Weights of a small GPT-style language model, trained from scratch on English Wikipedia.
Training: a variant of SOAP for these matrices, 113M tokens, 3507 steps.
Each number is 128 + 32 x the weight over its row's rms, rounded and kept within 0 to 255. Layers, rows and columns count from 0. Numbers have three digits each. The size before them is the row's rms in percent of the matrix's.

# layer 5 attention query, 128x96, rms 0.163, rows 105-127, columns 0-95
106:143148118146131146129146115097144144173144159139081097139146135103132171122069096098134103144107097127105178125113129134131079129063087100152141110078061141109157154186109190107117112065101103129146115145088122091133205108127094090133157096189098151150156092135118160076149132239140153171
107:109089142095079130140090156097164158171105133124176063143087123128108122084138097051149074125132156153155066164101119123142169077187137129116161119133069164113108145138153111177149167143125131106201102147094084158163096157158096141191099104088145164085137077120173110116154104115088138114
104:166165105119089107102136137095177138167155105102169142140123135150177119080105122093136167127103069123123123188133085183132123135115169160084112135134112118151126132148194120102180106137182089109137134120193133143065083086102143156095195093112095110224094126110140128071093145119127178157
111:144200096144089131103112134177073083106059107155151154142108138123083113108117131153118148113075162145085117112108122106107154109089122166113091113134057122176118099103144169152126185095148167049178140160182092100120125186129148123181168134143087145086117142181097163131116110146068152111
098:125141102090121077108115104133101092128142127101051221146122122109153105152139139134117109116149164148089105176131123137080091151202114151120106076193093145118116117095125120125126166113094135188226184171147110105159135122147082161124087135105102094104155160085132175183165136119103145101
124:063189168125135099146159164161159147111076167122108053117124157190139112185155125079127123129141113126168097147139160151082146134170147107096148108145094143072072130136151128103097117096099126155132145148176151102019175067147125084134143135194125127102113084158119092127135104150160133123
090:117098132117179143137109103169148092123119147145131092140106090166144068100167143081148141092162122074139125113116145141072136130146149152143182140179119136121081142105116150070128127117169176073111096216064140139164105056066188087137199112109116150127138130126137103117120201136147144161
112:168155089124105109032118062105117136137127092151122093065137179081116118131219177093140104102080176091132065125133169159148084134157140129136105149153135082103165157097117139107171088077137136098159177095133154112128102070173123136139131169095127112103146140100179097148147103141125120114
106:137090083161122089144145131151149101140079118075120098113091151087167128176146086145133133126135122199170095107110140106195146170127156116085106164078099152116139151147128113123133165085180134158142116122073095173135091039205108192170111130107165143136133129110086093126071136141094090156
097:189124078111079139069142108128103162089139102129128159093103101158160234112142115100164166102129101147127072090121112219142136120142120141095103137189116200076137109129127186150198138166157162121172142151159153118151140113142142123166109110153154170129082125096095109141144112121134087104
102:106085083136116092122079098152118136154119195163180124091144111114127172080158108126147105193114178152167165154127149155118105092106159085110075129154098175114093140125151183096136163180153103178133169141083116116170153103190159065173125166086148115090168073111183125133133117143123152105
102:135216114119122128196148127063134086146095099122101109108138125138104146088161162089141103134121135099151141194206079158211141125153150160095112155074111117118086099131143144128152137143097126084162163141113118146094107181137106148131147104139128118095141181097094122201149183199146146153
092:090181142160114153100094170101092134173169129158174135124124081108125128165116108087156200151126131101080152145147111161111097142107080130132203165084114117107132166101106114141099120114116120110104133149127114107135123138214141151068134091119138119099180054133122202143122167132073212151
114:107080156131126104145202124106053104140118117147133100096089086100174140138100145128133147130145104104153139113135097137121116105136088207103221134133102145146151127132156152101118108081133183163051141137164112228112157073128114113112080154073122144067129160119101119128142101153138179124
112:118094159117122117121061135169156096041122133170099138140119158159123114076123109161127151159142121137103121156153143127120139108152161063107114138125195087142122114149180155195140092137116189091151175156124158054100137076122089127116110105141181124125098090160174060135090071104086162107
107:192132121157188115088156125084119151122112206134120183108059130119102140177110127162117161140137085132122099176135140085142126153127034166110156094092128134120145146197140123141155111091135127164124141133160146103093165086114179087145152166093116063147137123146182141087138134149173054133
104:130156126090097118094074167149146121056098138142175209097075083171109090090096113080157126090136105194170110159146096128134176168101139110104132118125163150126085138159098156129154095109134092131151179093169109131159144122070136126153141089095123143143134161131175093178108184106057105114
101:088133169128093165145068072147132139112140111055175161115067097131156105117148074111118120176136100130126091115164131119105093136173148141145090113178122102182152111186190163136121119163151058108101137202161132112144086112162153139085132127132145148151174164099112067174128121137123178080
093:128096151148142084118080151082146060137082107115143128133124144110143158093142144085092104098154073091150087130168187113106110163128140130085167082138175135107118064124087124119192178073110171121087123053116133184113139132066095155155130108126137145143133129069120164138150132093075193121
098:154145125099159119186160069097137144082087131158161200119109176142152135123136126073159133165151158142125143107106118117149127116127158100160128164128165155116102077119146166116156128071112165159092152083187060083120130156124149204148141095142091150077110100069097088171084086092107180136
107:114163142151110101156140134137125116206121158136090097153118127203095134067207106126081215049095121121101148160162155163087092180123148142154169087134110144163104106134117185071141110148124142054134152149152165125119161133119149125080114136097098127079139123120112150144107149162110090094
114:163128133200158186161118194056185146169147105103116124127129141130120132158123149103161060097108134104112119103119114139120206117129142145095099101178122144122152131117142098151140062131167130134108126111184100086136111099101114133109140113072198146184192159111173177157076161086101122147
107:150106165140118147117125075126099141156172137152082070119097126141170117127160145160181115095127063108148137133125154134092157097100048092166081078099128108165159136147115035096147163151118131108142169146151099097180110171141111153145125133164117143132167097078144120166108093045122190165
# layer 5 attention key, 128x96, rms 0.174, rows 105-127, columns 0-95
105:066144107178147125135125191097137174136120182093096123139184118175075071132146079138143153139147040182128123142145125129124105099143102145118121115120153088167127085160138168116141179124152139105118116115139115120158125198166120111101120169131131056127118187140124131084063145123073048123
101:168144126137145086170120142118125123124183166169158122099214143120126115109146152079175173104159098100122121123147181133139187135097118174131102180113135082146196132196128149133087077146123146127161112071165100099164061087112115192127135130177140132213158092150133133105109151120115112111
095:121117159094165152095122110179152091070143165110102069171138119119119094120190161100149159115144095149145126153129133187083142140137164174119112120129175191154098127154058146065159084142110204119164118148112176162125178193103101129151150128124157163093104094137157130086134107074169093133
104:101137144127152090114133128117121094132134105079114163122152166101152156138173127062137185158174131120145153102113125150136131127142112150142061212111169127146165101180113037145071144084139166152111131145154152160173113179171124104070098125113131152171073122028112095143156145098124128124
109:140128103136107113203061114124123106139117099221146139133118146140094145124143111071138165168135139140144100113125168148161070153152142112131141173092107167086138151115149117186141173120167139138110137121026122125226109110159124089114121128075150108112078116176144087140129113061160158126
125:150087148143135106117116209158144113092176120143156085156159102122115107129110131153160184142143052132086169118083134086106132081165160091106098080134154142074113131159148147157160166160085161089113144144127100151080066087142171108204172104147130104192099111119157129128085087095093131149
101:089130180149130137115103118121147106111133135071137126160121160045151127176114177109146145145141166086133143129157098099187171166107121151070089089171102085071130091122150143073133035126132097158117161099077109119106114097160112151172088142129077097112115159153105134086080091117093072148
114:148138126099085120214129092129133154097117086176144102129147070134154105132149104114129202149122138106165175130119133175089126032140131091158142120167148076097078102126088136108085143076122108172076116174114176117152086082127140113159099140141110141110138125157091135120200119109160178076
098:132102107124142160145132104091130147066178186091110192105139144127094160119174163125128158172146127111137150060140144132076137137181115120102204118091123062077100134120137156111181144125130081113178127097199132170136118141097183127174174110124088140142113154107071184100152150164141168118
100:133123091154144110116105126117079102092135124126075086113177100141119190118161097117149210121166119109150115121098173132086132097075185124131084143128091114072121145120124141053069096143121139103096124101135149166069106096085117100137089208104094087145134078109169136124141110116211106118
100:113177174139128141162167115118119071066132163175118101125085109146106166160109120195107193152150157083136174138120135073134112121114139128153093132126125165074133107154088184110126118157176133163120090080111129133103140098110099078121073156130179201138160138169136094107084186106077086093
096:110127134089176135120140082139120169158094136126152126099158100123149155139126135122157103100102090090191133059094106110091092097108054117119180145138158141102106090141100183155127109180162072187126050117134120222119093131109143189134101160089101138189104082117145134106130088103137124122
093:164105135076200154168122128177097145161121139125145092137162097116103178070125145130140154126158105133126115104176101143164102092107104091097090154114108120189088040148102085140184133178107120184073167131094120061139131139072129157068097137148158127068146137116186108100126141122131132129
117:096071118136065097161153167121132166120126194114182148159149173127087170136085132169183135129134190119169067148114109137165096129193161079093112127193089090107144054107118163126119140188140154153161108141144136119112128134114147137201136096174116150129129105151107129132128129172194107137
111:130172197117168130135183186194120104141136161142163119140147079098166148182109121090124146159125151086140153136112086156100180120116155183175127173103169115135155166131172130129057175104115127075093115074140061171116187122121116117137177095130115152155142121151136158128170092071141119160
101:094176148180114145060047149145149100139059175133099137208172114133078079108090165117116141160127114126115119110203156096137144142130187092156096118140087135144066124101053132117128167136109129103098130167136127119124141135143116169182178126101141144074105128149101099115147164095153141101
105:127112094122113082070139073150156165130116141144121094122127140046107107165123149045084158169140115103174105124118123128157181131110151175162114179063114137107115120118104138031140129107065167107131108105142065138136136120099115134122140168056157144106114081060131166155132149156149120115
107:183136156162104080079131101135110123150109140116091121108105106136110135113116135060138186174134070088149136116112168184067119113120147156090175133056160171141158067079131088132129099160097134157111134116079125121100211103117140171094137126097110157128143149188179086123098069121116087140
109:147151059110118122132125128221139122110154154104138180169147142124141148135142079106103126142149163111151109136151060093136207113155079145138130093170078179133110118141116119184108148179135090158174128126177150119148126073137128097203126175100133138140106098106095176065086123167179105142
103:110131072135106120089117096147098134180165165131185125101153086127148188150150149113106201126113145059111123159117053125125118091178121147172138108126184172139142146201151105085153131152102176114134093124124225163122165095106168151142166170131116083113087125140158155152133123130179121110
097:099147131113092092144158156167109065137121066121115164107103094125137143186074136070160103138128115129117114136140109073106094129122154092089114122124117090112084065189169089121117117104128114151190170096117097149079068116116115130066105128137175093117103062161135084067119064100149166119
107:151113139093149191123108108101111144181113117118152102141147133111097132127136117106115146138098076145100131081117060156112195205087186189150158125131053158141075113120137137089119102121100120127112152124105150092130151094114116192133077095145093089076122047073063120157109118131146102101
099:160113151144128113144193137121113161164140112153149114091153100150156212136164090106145106146076182179090133143164080142191144150083157194113087172104144162077114148147065173095154114141191105140131112170087136076104133093148125127108140124162118136148166140191130099112121175100175156132
# layer 5 attention value, 128x96, rms 0.185, rows 64-113, columns 0-95
099:134116091044045114098112110188103171125131124127155108153123138116125107116134134078088166130128161114104184126103127179170143129086116104164126116111151143128176115144155077105081125175133184123153138162089112176134164121087111070076136131130152068120097183087184191106154125085105118169
111:143117112123113130141124184140095126065170183110166134113146185151133187174120118165106097133161081090135132141140112119147131121143135205180105087106164118153112123168120143098145165066133049093165107153156132158136216133165071075109113164201131114149146151139135158157128161118125079123
129:113122146194098066135136118103098126157139178127196143195133134111108083177138071108159097162154157217143131106081132136147094146148119144092133126146127203171194111158097110129113148167128095117139146147160082152115170103096159121126172153158168105168169122138197121101103134075156135129
122:098153057114122103150126151149090141160173092103136128060151103092150121111116104128151148131089129129143138193074080146146128106116120118148150127167169147194130147153154164035099128203133108137094110133134191158076168117127154138119222144144104101160159129163154144069136120122079144119
094:141134183105156172171171129176173149106172183078116109192091116151152101195136188147139121158098221157143138154118137160139182156123106150126125146138107134129152171097131098141145180113147108165141087100121127065118059067129150093143123098118118143144091127130097120113104138081195103108
096:167124146185126128123140126123109190098106128124151147145075090122108081139072128149103207105010100159132144117137168109134129157132115192121139177106133108147132126090113135163114159130139160092069114096174138131126068111103107153216099161093122168132151159094087148166124120144130098172
112:142100157170111202153134064161168155133118143134116124146184124165168094077154104089098086126123124147148117111089148118001119122132096134128127132142150130135124089104082125160109096135122129177125089073162107147161123162103145160181118147070132137206126159180100120109151118130198138109
104:096118121112165138049094106160104107110060170121124044120108155146125139152131119160110126169202112119143113119153141135108102136134126107173145174042092157174138186115125063099147155098172141177167098177086118134136114117107161145146144046142135149106104134132074103099149123168161150122
108:136095115204155139113140147168152109107131108116133098096105158078158115188114107132081073092153135112147150093125108119108126121134128171113105111125149130124171103100140110136117060077162163136085124057204170135146106136126025101139145166078120145146193063176155103108125140135167104104
099:116153110099176110068120096163122127056109127132126125124142118137146133095086111157166124127123158125171144155124161104138096160075088110162123154030146095142139174159126112121108056149117139106110077196113110111139069135153110111184139132187114198151070178157100099119072130151130170160
086:082118119106131091148147134054163111144105136152096110126150091057119122087117134100136134143159143139103096113164116079200145198058138128095160136135129120167183126198128128142102084110139115130087192136139148161119113101058190122097109113105129217134143156117066132137156113114102152092
085:103169161138163165058118122101147096115107134110118121129122153152103131106119114138107135111109152145130086154137149140166100112067164139179160110172073071124070101189035030121101124166162136128115110123105115117081150127131109121165107150162108109110070113197128068157110098142170167105
092:138146156137149098115162152132139102218093125155144050146142144115140099114154166091135105119097077129156179197152142103072156132169154164141134112142136119100117113100120191087070132153133176082119176061123161111149129142085132159079143155078165102190113088074115105096136083102125136133
085:108077130126071147144124126178112112112117108090138091131183106115129158104151104068084089100108090068143110093102093109071097088147136141168100140086111164108133180156173114173097185101113149084188134153157167109150104136138064111156158123132103176090073104163108092116127059107094140164
102:111119112174118148134136108116150066137040152101130119142126153125174104131102046083134140126134171082169066182145139130149122143103117164096073140152122075082136150100149106182142140121171088148132093089115138150142140124118151124187038113036136133090131144124113112145128163127130115062
104:143112118104180160056152152090107111103136157118100115160149155093138108122170149114135133168161123153107122115179106198154115144136165165103103222140081148156113110079065093089167166068116115133149160117124104168164102151099119143152174080105161163129112146138103048122098133169170148081
104:078140163098084161139110190136149121137202154115145169089119151092128193072116089120141106114134103111173129123211128151108103098169143133144140125196137179111118077135130125063167104184101107095146136159109139130131101156145063132090124138107176134195164133126129143138168151064081145126
097:152146177131143146098091164087158075107109140187162112150120165124117072081107155134144107129117081160053144139156161098153168108073111082197119080134173158071160139081127099168155064119166155145060149119111141103165091088148136128107137076153151112103120168121189131118101142127125096124
103:151159117145111113144135130147175153172175148110118140173170114153080143119178069096123140060124105172106107127162190070090121168098113122060138131099085123058105139110099128102112079164114150158153106147102182093129055085139138143127127147103187182137119089082110089114128129061141127139
104:165160126145156154133140125139115104110083140171130095151096119179063091146075174127098150097084056154150136106211183091148119103096141123143148124131120087172139121157126143116128090136197134158067081127158128110191140145142098128219169116113091143154142132170090139152104177115110084126
124:100185140179124081102170076157124069114108093129176141094143066132158044111157100105117115134134139137132176202100127143151111107074094159092119153112150162097124082128152160111077133140074156097137093148098169184105137131081092142130118160172111118161131097102133146134090094067128107178
107:134100113153081100154157106162132124209137083069115109089133128108171140107152129100080166105106031134141134195093062129100160084120155147155146128149146088073136117120083077075135159122141158156153084114143093161109104159154116165108113118118139137155215091117135110143154116116087096166
089:098121154178146110150163127136149120095160127136099079150153114115109027127079113128141148155125119138153163200148193178094145172084117117159088137088104141137137160116155163192161133139091092101114072108098169079134169059152151125096082099109136157086101145075066125124117132097139100119
106:102123106159125133143148159178115112114063089100096163165113109147052106178076078178179102072155153075149129116150177182138115095147104107094183157117093113142125135110177159119146100157125150104139119154061149119092191135155196163168178131116073142119152139125119167087141115107134124108
084:173210131106119204123178146140116096171155128136160178147126121139127109194184115116128120201103123112122125096109104139137111139123150205091170071150157125091075109163121141140132178101152075127146134100150168163087130080114125101128124159093085076117115112109148118117047137093141100084
100:115118071140094122092086132136116110119175103087137126175163147145140132139133211132109085152178121096129143138126062150106096118056153163126078094164147179120140128130141136157124137035100122084155128168148138120086163144079098098177145145182134095167102083119175160130195161097137155152
096:076122079165130108104073108146102166076126158161095140154175134149100109105121148131151123073109139158056135092213151119139111109108172112092152130093100133140108195158092144118142157152168122074170171143120111103159168134127168160139220100126132117090115105157081123141122143203145152087
102:161170141110128064100115077102195093172068092099134147104125150106070116124134123135152118154085169139106108148129098053129181113066120152140110124111110194098120154109131127124142064172126148094078127119145124183121164083145063111157168146086134104135068114164138087139168172149150096145
109:153183087074078112105116110160095119127117128142103070098097174169126140120072108111054111147138140119155133112114070181095105165078119145190167157119093097114144137153111113084111200126115171119185158135099085143121111176140070136113064106100110078143163137097156155164137082158148141121
102:114106114145143089115123129119132158103090135176143104167084151176076069110115135145165156117131086162134165148103114149120190116119106032149108115119056093179115128159136141089109082094190133173115116139132123138155111197099116149105118137188121071141137205103080162116121078158160143102
101:156134144141141120096128138090099121152132097077105103141128166130101161142112109162194142161161111103196115172079151110118109074147147090217089174146114157172109100134112160111144058129131107118144100118132176111105112200038137099160172109208119120168095137120116123081106097148118115145
103:142140136142158093141115074155126131158124087113136106111097110164162100115166170129115062065134132171155094163140109132085116153150119055079057116117166131148124061150132081152080168171100100103121086148156167175085083174092097133159103183102124117188106101142123124110116077080156117142
087:046082163114222146159174156116117160118116205168110112136071050118089100160144082083132093146161116122124144085116130142161108166141071132113138100084136116150137109123156105139162105110160090091161109124135076168167179097119177127069149167130124108133087119130103137152101161140143139106
083:177202104150147206041128156137161122154116092127135122136101119107086058130114158110110207150130159122111168099150124119104147147144115114109096104088114130174126146118146046158128093126172153172133174114131122153100094093117101131060133136160110103135075125165147109115074157097190119091
112:158088133107134134161077117092159137126131094153203113214149094164133126090124108174174101150168084106159092103099146122085111121080218144138103074112150125155162076174134143134133135132141075089109147117125088087122095122176079133078169091075142169120146123079135079134119109116148146126
082:097148110121121150096117093082135133162139131140111118119081102093113129167101146106141111196122108170164097056195129089129153189091150075110133107127162069164145162188124086109171125154113093099136125130061118105139168137132108140168068117124134131102074129059091132110193163134178180135
104:109114102156138097133103120092144125097213130139149148142137125076150175104165135115152120088077065141094159117067207127093098109167098126123150087123100171123123138102131074162140162130115167139122119094090216118127120083087118113146144183134122121166147148168157102136199080066174135130
107:144175149141133179116183144136158150133145138134148175166098168154095144171108136179114094126119121154142142131104124153072171181109140194144104077164119074092192197126104152059090149167126149160091100122097102123087054156102154103168122157081097102099160127182110115112152141113127104156
101:125165090115127115116148145128173130101202133076192188122125147150135115141200133103100130146151117170064131106130066109169124121087156164138112117125153179112135131118104161114147091072099133060152217114148119169114128134158118101159105148148124174110166136068053125132092143153172114088
092:106066076048144111118143106172123164084110127156121105137155123096144130111111214084154129069132094095137139097064089068077119164116129083126115167082151081061158148102095144129107145138176161147159114164192149113144130126129112103129081062098121083154153124127104142135140144107167151123
101:097087147116089147116131125181080143128110176142080158103056114161168122176155164151139168178093186188096092092111143133081124122193169158096143042115101159133142137113132137150170142090151151158083178111136086099158149156116114069112141111117147153120147090133126163179187128161121123115
097:091110120115178102096151122155143123091082071116087077131128134107117113136173184129119170063150091167125127119170120130173182164146118077081130081098099098139154128163155144135116041139081153173146159176076169138147106115108200127191111121112156075149172123104138075141128138135132101140
097:097116148109140170124192108114131179121178147111150087158173169154136112175214154157123114079156111080156128097145138176119108183089167188133115137121111135168128147135149047131139089147147175155121106149118026118161095138106093112090172122133103123111073132102155129102080154110152139111
098:070115123105078147133128138093102186141104101116111223122080157148121125144123119164130111120138138130225113174145167119097110115141125123150163120167087094124123195150141129174107180120141147090123111141166124072091104135141107090211143080100109151129111168134152058116141138204090134136
105:083136168090142196098144139142141175101114163116117132105113145181100218194106185166140117145177108123115157111140087131137174175115067133095151127128134127109135169166143085098135128155116137141089158128055047121137090147111167139147148192132078167138109131116149163154142137141185158095
095:139097125115111137081166093083147113160164120148112131178078137179106164131114083147153105134097136113113214177181145155143095176182137187152108175193148092127122087106118132123104124113090063127108095034120143095118096117167117143140158087086108093149166123106133191167143140134123108124
102:122156118130158138179108226106135107149124120158123121107068129117132106044117117123171110138162086155128181104147179122172172155121148119171125102097155124134085127156103237171174090129112125154121119092155122041163098135148145146133158087126110175136170137139103116131103179125088151140
098:106093165161066152175169173116100048082136094140174147162159106097100149105159106130190077143162130079147136159132138097140124171151132167112126145180188207140144079113084164129124136134108124118166141160127171105164150165121114168179141099154112153136137179173172143069156108118122118137
082:062128086104114113127115132173177146147123119140082157135142129128115100152181089154105066143143178145140134142083132132101100167131124090113143079027142071116164051157159190146126096119205112184151130144144101098139105124181127092084145100106127119147148142056085120152125127162137146123
090:134178098088153162115122146115161093165168169106165110148118175112089158129114172191160127097024146151137108126097115133144161201079120148150153121068130096143145141146167106086169120126134159124162125155056123076117110142144127126092194113170119108100084170085067156087112123133132126147
# layer 5 attention output (transposed), 128x96, rms 0.155, rows 64-112, columns 0-95
105:154147177100151163117111158133147137191094185147111076179132113156115123151179177120112136121160129101126146067077130073138146054180132090137150163114107100138174103071101079046135180125122110131110093079104113078171153145130125182128124131122091119148130160069120121096136164174144134158
103:115155069141118134054163179104079127085164169102125133143138114130153143172135181140141138114130098101186070129060154183158141165168099154160110110062169146198133144178158173089148177073101098091120153096116143134138148162149107110119113104208109128148132140159141138173117108135131104115
115:131142148125146115115092167151158153085137141122132180175100126120050095176153123206165135177103133171108165170116088134176087150125182147089157126121200170140155117166091130131152116161098109172124079052163084132108160149105080170113156083111140124121173143102143101122161164125111143082
112:145186110066123122092088169143132186126123177070126086110135059153149130120113165114156129114095126128123143165139107123135151127176129117148197153136142097141106188111098131101098163089194124196109110103187153134111180107114152146124132160107134115123141101160177118051145189174092166179
090:105076134136110146147110153133124119080158120177115114177123146096133097149165159175206115162125133139096138155144139142075141095135110121097168151085174111077096133144121060163033113105106143162166099168129099097096093172106140199176137116154135117161078120150135132130163095086072122070
088:112143136161175125114133078126113170108124097177125141071083110144049111134079089123121122139125120127138168146100186145145193089113139124121144136159134108096156136120107110113080094132102130124072131160122203169095119170039123107168110126151154121162202120127162152181133034140155101112
109:088116128145129194151098083135121094166145140107127150151154062071106127105116139078133061126158153177117120133112139151063123082151145192105141107164178212112152143143127071212121123117138140106169123146122110164105196093102107141126135147084162100142133121102177129127177105082121167099
098:124134107132126150150116230142103120103152138102110040149119160116076164122163111127125144123142095147158124092192125093110106130118117054106150099059089189134118166161163123108154146152095118123122084146142178126156095108119162081140175098128135114133064061102152090104142133106190165092
108:076128114122156171131119140138117143132161122136156129103095112070128090145182128133091084054125133138187108116147115098159129108203162192101150155150148165109095116088137132119118141058161147156150152165178119115121133180131061095101112109108140155080148094202153144201175143177170120116
101:106141100091160132127179131136055123107147155146111083149136181156119160140123153127168105066126128185088122120163181128097105108089138077132182089076116162103100175118030154140167118168100105096118087178123140131208112105119115114170109157136118156140116113145167148095095076162118165155
089:125092203147143098129129102159141189117071100154101113175117147167144139143077183127070101147123140109115136159161063115131144156095174148097166154121162095137154142109065179118167125152111086127124143065143189182138048076109151141099114108126118153106096104134098179137158153130185140143
085:109123121089155147134135100154151101131128163118129126147123180093120176123153127170135172151076117148186144109093128122139084157084156141151120148143102121085212109178121152166134148124070130123122109163122112143070117000193140090130135149138112108128068118177160139110099152171109184101
103:133152177145147097152077112090142141165191140126141136127170137068160149132115127117138074121135112147169119184158099099106203052094143160104124154167147178102153074126070122083097205120161152165086171124132120152160106126079165150102122121095130185127115127184115070118151147095117142125
090:105074108162112215119096167174099110105136200186132093093128094088114121089126106089119159088192090136149156131156139137094125062094146132101092136150157121115135182121169166094128135113146113075157139101135172088169114182131118115178133141144134150134065084156154098112168078143133117182
102:102064217144141110144171134135146115071085080094099144141158137084127096128102196127116142123169097108179142126181149135124068166119144158128112090140153120121135132175179119144119093088122121101086109151077145171108154145066133142157103169121087070116132086127130142190164191087125090150
099:126111127162093118135112156144127123069171067132164127134165154103148156097134145090152139152138083141124145125199123122167124148120147140081188181154053148179138100166129123106130116105082126045152080099177086181072118146130100120129173064120147185092138115102128089170177101108139160114
102:144068089079066172111136168133196102106144122066154194156091131115169150118090163079169115115113153096110106102105121092130121154157104146110132176187103169144126097112097157111121121148094115142071169104127080056155082114134106162146099100130170148181141125156161152124139196126143086153
096:150153197130148122070129108134163036116117096141142130143148144165132073131184174166095128132097131095119085112129137120152087093089100123191131143143143153108142073134084089138178089131175157105071100182143148067178112102190106126140107075144140131154107175127121114180163115156154117096
107:103061104168140112109083151134243136144117098160157117147142171122130081117157083107120118117095108122123074132152144112074122134110190154116083069125137120102133156137099113066109101185093153127134154145113145148153070148125105114134125139064199142193123163110150169098117128069115165145
105:087169135108119098109100117181106127062094143066127147112110158144123120165113108076103104087125103122159143079142160137163149106122130137069140104124178065105147203173080141127148090116165168142073102158089104123141125088147110106183095101115146144137116104145184164181131068109176090065
113:103123161160167112116156112104103112152178184117134143132120090098081129146142146186125129080161125154091163144155103129153116118076152158106175132131068129109086134136020092113065222121082140186110095123115116160141117146144119158094088183114089118106129131075147181121117150134160145168
102:148089171131125123106148145117134139191168173069105087101152100147167112140126102039129117143105092105174102164110130138122171152124123141093088126146130171095185153132200067093091165136135121154080108169212130123068118129160154103166113150094141143119146111052138118119122129093182096142
095:084063171148105119143136202097140134086142104174123146164196147090070118133107196174123146093150097120102143150140127136110239151109125135210120103101143124094089133185062114127102107156175125122109145156146063122153152125082115149115130138152138096116108155086146136125119095102127124148
108:077148117072131166168145170181141152106089140104139186140098171117091147151118069217136101076153114135152136043136138092113170116170112074145153082105082078146099155143134126175137076143157144158149176175182106131142152161115157117120141125119122128110145139133155149129100181072091128144
081:116189119111113116022079123140184149131128121128160166103136105114150076118116111155138165166179146138114153121135092138091096139150142168148128127065146100095106094150127098137063176037098120159125115095080120157039103161130096057125119165135072126133112146159145146136147151119118149126
097:073133143166130141174100132086074121131114159116151135127146120124113141119149161127133141194108144164196101100102098130189109162184127120122141074150117158111098087128120195182167188061083121093142086093082102049107098138179126177158146130160125159133128114071118169134154154166143119157
090:079179119144130147170104112170121154099111098103147135112137164164119163084154089112140129124164090155155144129090116194162112140119187099091156110160094100118131180238124171113166139146163105096110151114112096136165107129180128100109199109138159090129115166108098161082089123117038144137
098:105164167129101097119086009103104122150123075150124092138093166112153125196122182123131113146149101110176095138105111058147074092113150169166130169118125124084070153103102127112161109126136099110097124160109122128114135118145076149178152163078118102135146117151151078178117111104124134211
105:141114111101154103154144142151115125149127166154117082110075123102065154157144135047130088090166108142157129104087104158081096166172108104106087169107080167121154073095164118121070206148098114115085119118159092124118169135205133091140112141192112152125106151090062102109096150115162138150
099:167151165188138110160149114157178151133166192109115139190094176141097105192145111110147092138085089150144133100148158140124179119127110167117155082122089130158140126152125178157148103122180178146182142162103146101177186051160146136139139151159079138112154146104113119063121105135140135052
100:158115125148072119146133152089102164108189142094109136183169116152140167131111075178193113099114090175114098081180177118106114131132069168161085092128096136101114120139115173106154103115161130155205082163143132125086126103099099087154170117147120154146118122114175059086140139182178138113
101:040128136160150101070097123144096102129185133116096170170114097090087163100188133114118081114140137174106163155152103097115106178147157146088115139131148137136161093119168108109084173149124121151195124180087156127138066105128110172146071203091129117113149071142163157092139101136132149092
089:122098090167098151094119146140110142103143138113126171141064178110177112175145110100127179119152172073115129135145118102141164152068127110102173123095175090159107118162076068169144086105109101131113143089154120188178134092059154128107134146145108146059142090149112114134141134095053148058
087:113184150125165129122101141145146119156133137173150143111088163101133027100153094116153153126178167127100126119098121088186145085152119138174193118059158124156167089098110159136125136138138156128170107130072109135092082052164167107182103176078099124153116142139136071172141149171129128101
113:180068109066112141085094104117127124058144144077146152101141134118077136103124119130114068140161138122156147097159163134063144116058207156155137087111158147119092121121164208145143139168170103115105108103145128098099113120141048135154132071113115166121166109095109131078139081141145094114
090:155095097149108096134073074112125109116123019113131151106072098091132149125109137108096117158106149164108133138167115105115188129165123057147111144066146122115180154158121165112227144125099080155088121144055106072108144087113141115133122134157125121158143101109119107138092149097176172135
104:113155120134133189066091079151193135184127195218166106077141103089111150138122146130151182105118109095116097189127172135099113144172162148120141093187119141074092169107113111129123118175142108114191117141128165092141114123085123153069121094114124167144126138180161139140175119091135147115
114:135144117146140124138154127140147154157132117134163177112118193113111082143114165132153057163090138168156060075066150104094129125151073070173111111145172133114175193134113120132043105085128160164134084125123116114084132144139123133173097084128080149106123064171093121117183081120129162130
100:131126100139137130123131092076171178102159097139186165162124108169086140122153144078110149146111126127143141140115074166135103128146154183142130181142098155171075125129091092081168155063143038125144166122159149168082077148180135149183145132180065163116122203109095127156137125139133147134
095:122156165161173194092153110107136145159090098126132036130141130107147124086120159030130062068130115141119090160159126109121153110155122081032092065130140119097134119084091107144100188147130098140168123129152132098187129127105095139175135133140110144129118130111133176141092144105082135129
104:157155142135069214158112119164099119177102079164098118117095140165150099121149090094153146178136168141153131146104107158077107097134142158188129148139093106108099160095172138117093121122141086184097115125056118102146134181119130149093161114142151092119132099112112126219158121094118092041
102:102122146134179082110124123151096165115102130130079147167169116109172183145159140119075108113120155149128113168136160088174179146119138113113121045152063049158139178122104078108141126174119147145152117184124096132149075139117141165130135087049102122122048133134076127147095146157133154089
098:122109123128159221146168159081128151080148154133184098186152154105152143111171117147126150081099111162131104081116142130145142132112196144147144151115172114144146127052172130126116095113090174107103094089125042125132099115112126128153126121099093128137134128091170088052124072157156166063
104:110180189100118167177121121148113121066097135152160159122114158161109106133140090124208119164117145099133133121137181091071129148132133061122040122140080133093146162144142190194139126104101104135077155136121149109084134140087120115144127120140168102116085084144152090081079074184140131154
099:075125061089129116110197107122166108107100096091183094106084137158158214127127114130137115135104166181162102111086120055132120129160073146149166131103140112131191143066136093144161129127099122126127157130097128097163112153149210140141123144150126095129146142154072111113178095125130204112
096:156112144114108133185084078105149101152098077087143169110144161089107166162079113167183088126110131090137100128130101091129152168173046188152160114127128142147094108105118099109072103118131143126049060124146142144113150150136143110097102145144108181143161142153131182094133115198115061110
101:132140120111114086137139147108161118096168125115096176090120157187106100104135138096113124110139144120115113087186167146155227130047118166110134140151165114137019127204126167166165112190160113179076124131162127111073133151127133141096123127080155118142077144169147145108131117127156117139
100:114156128145099181099115119134146062098099150084148170149176146115098141111091160192154092111132090142112075138199126139109141123103098185085134148153126138226152124108120144135150168132102156137134115116165168126134165175113112133087111039142122094139101155144171147145105194189115147181
080:082133133125129190174092156162179130133124154099149091148131160140137091151093121065092087096118202147139172159106122158073097179094145118138130060064087095131084097141139133151131113123124048207099150183149118109158151135140081122103159130078105135123117148134074131091127135138141152084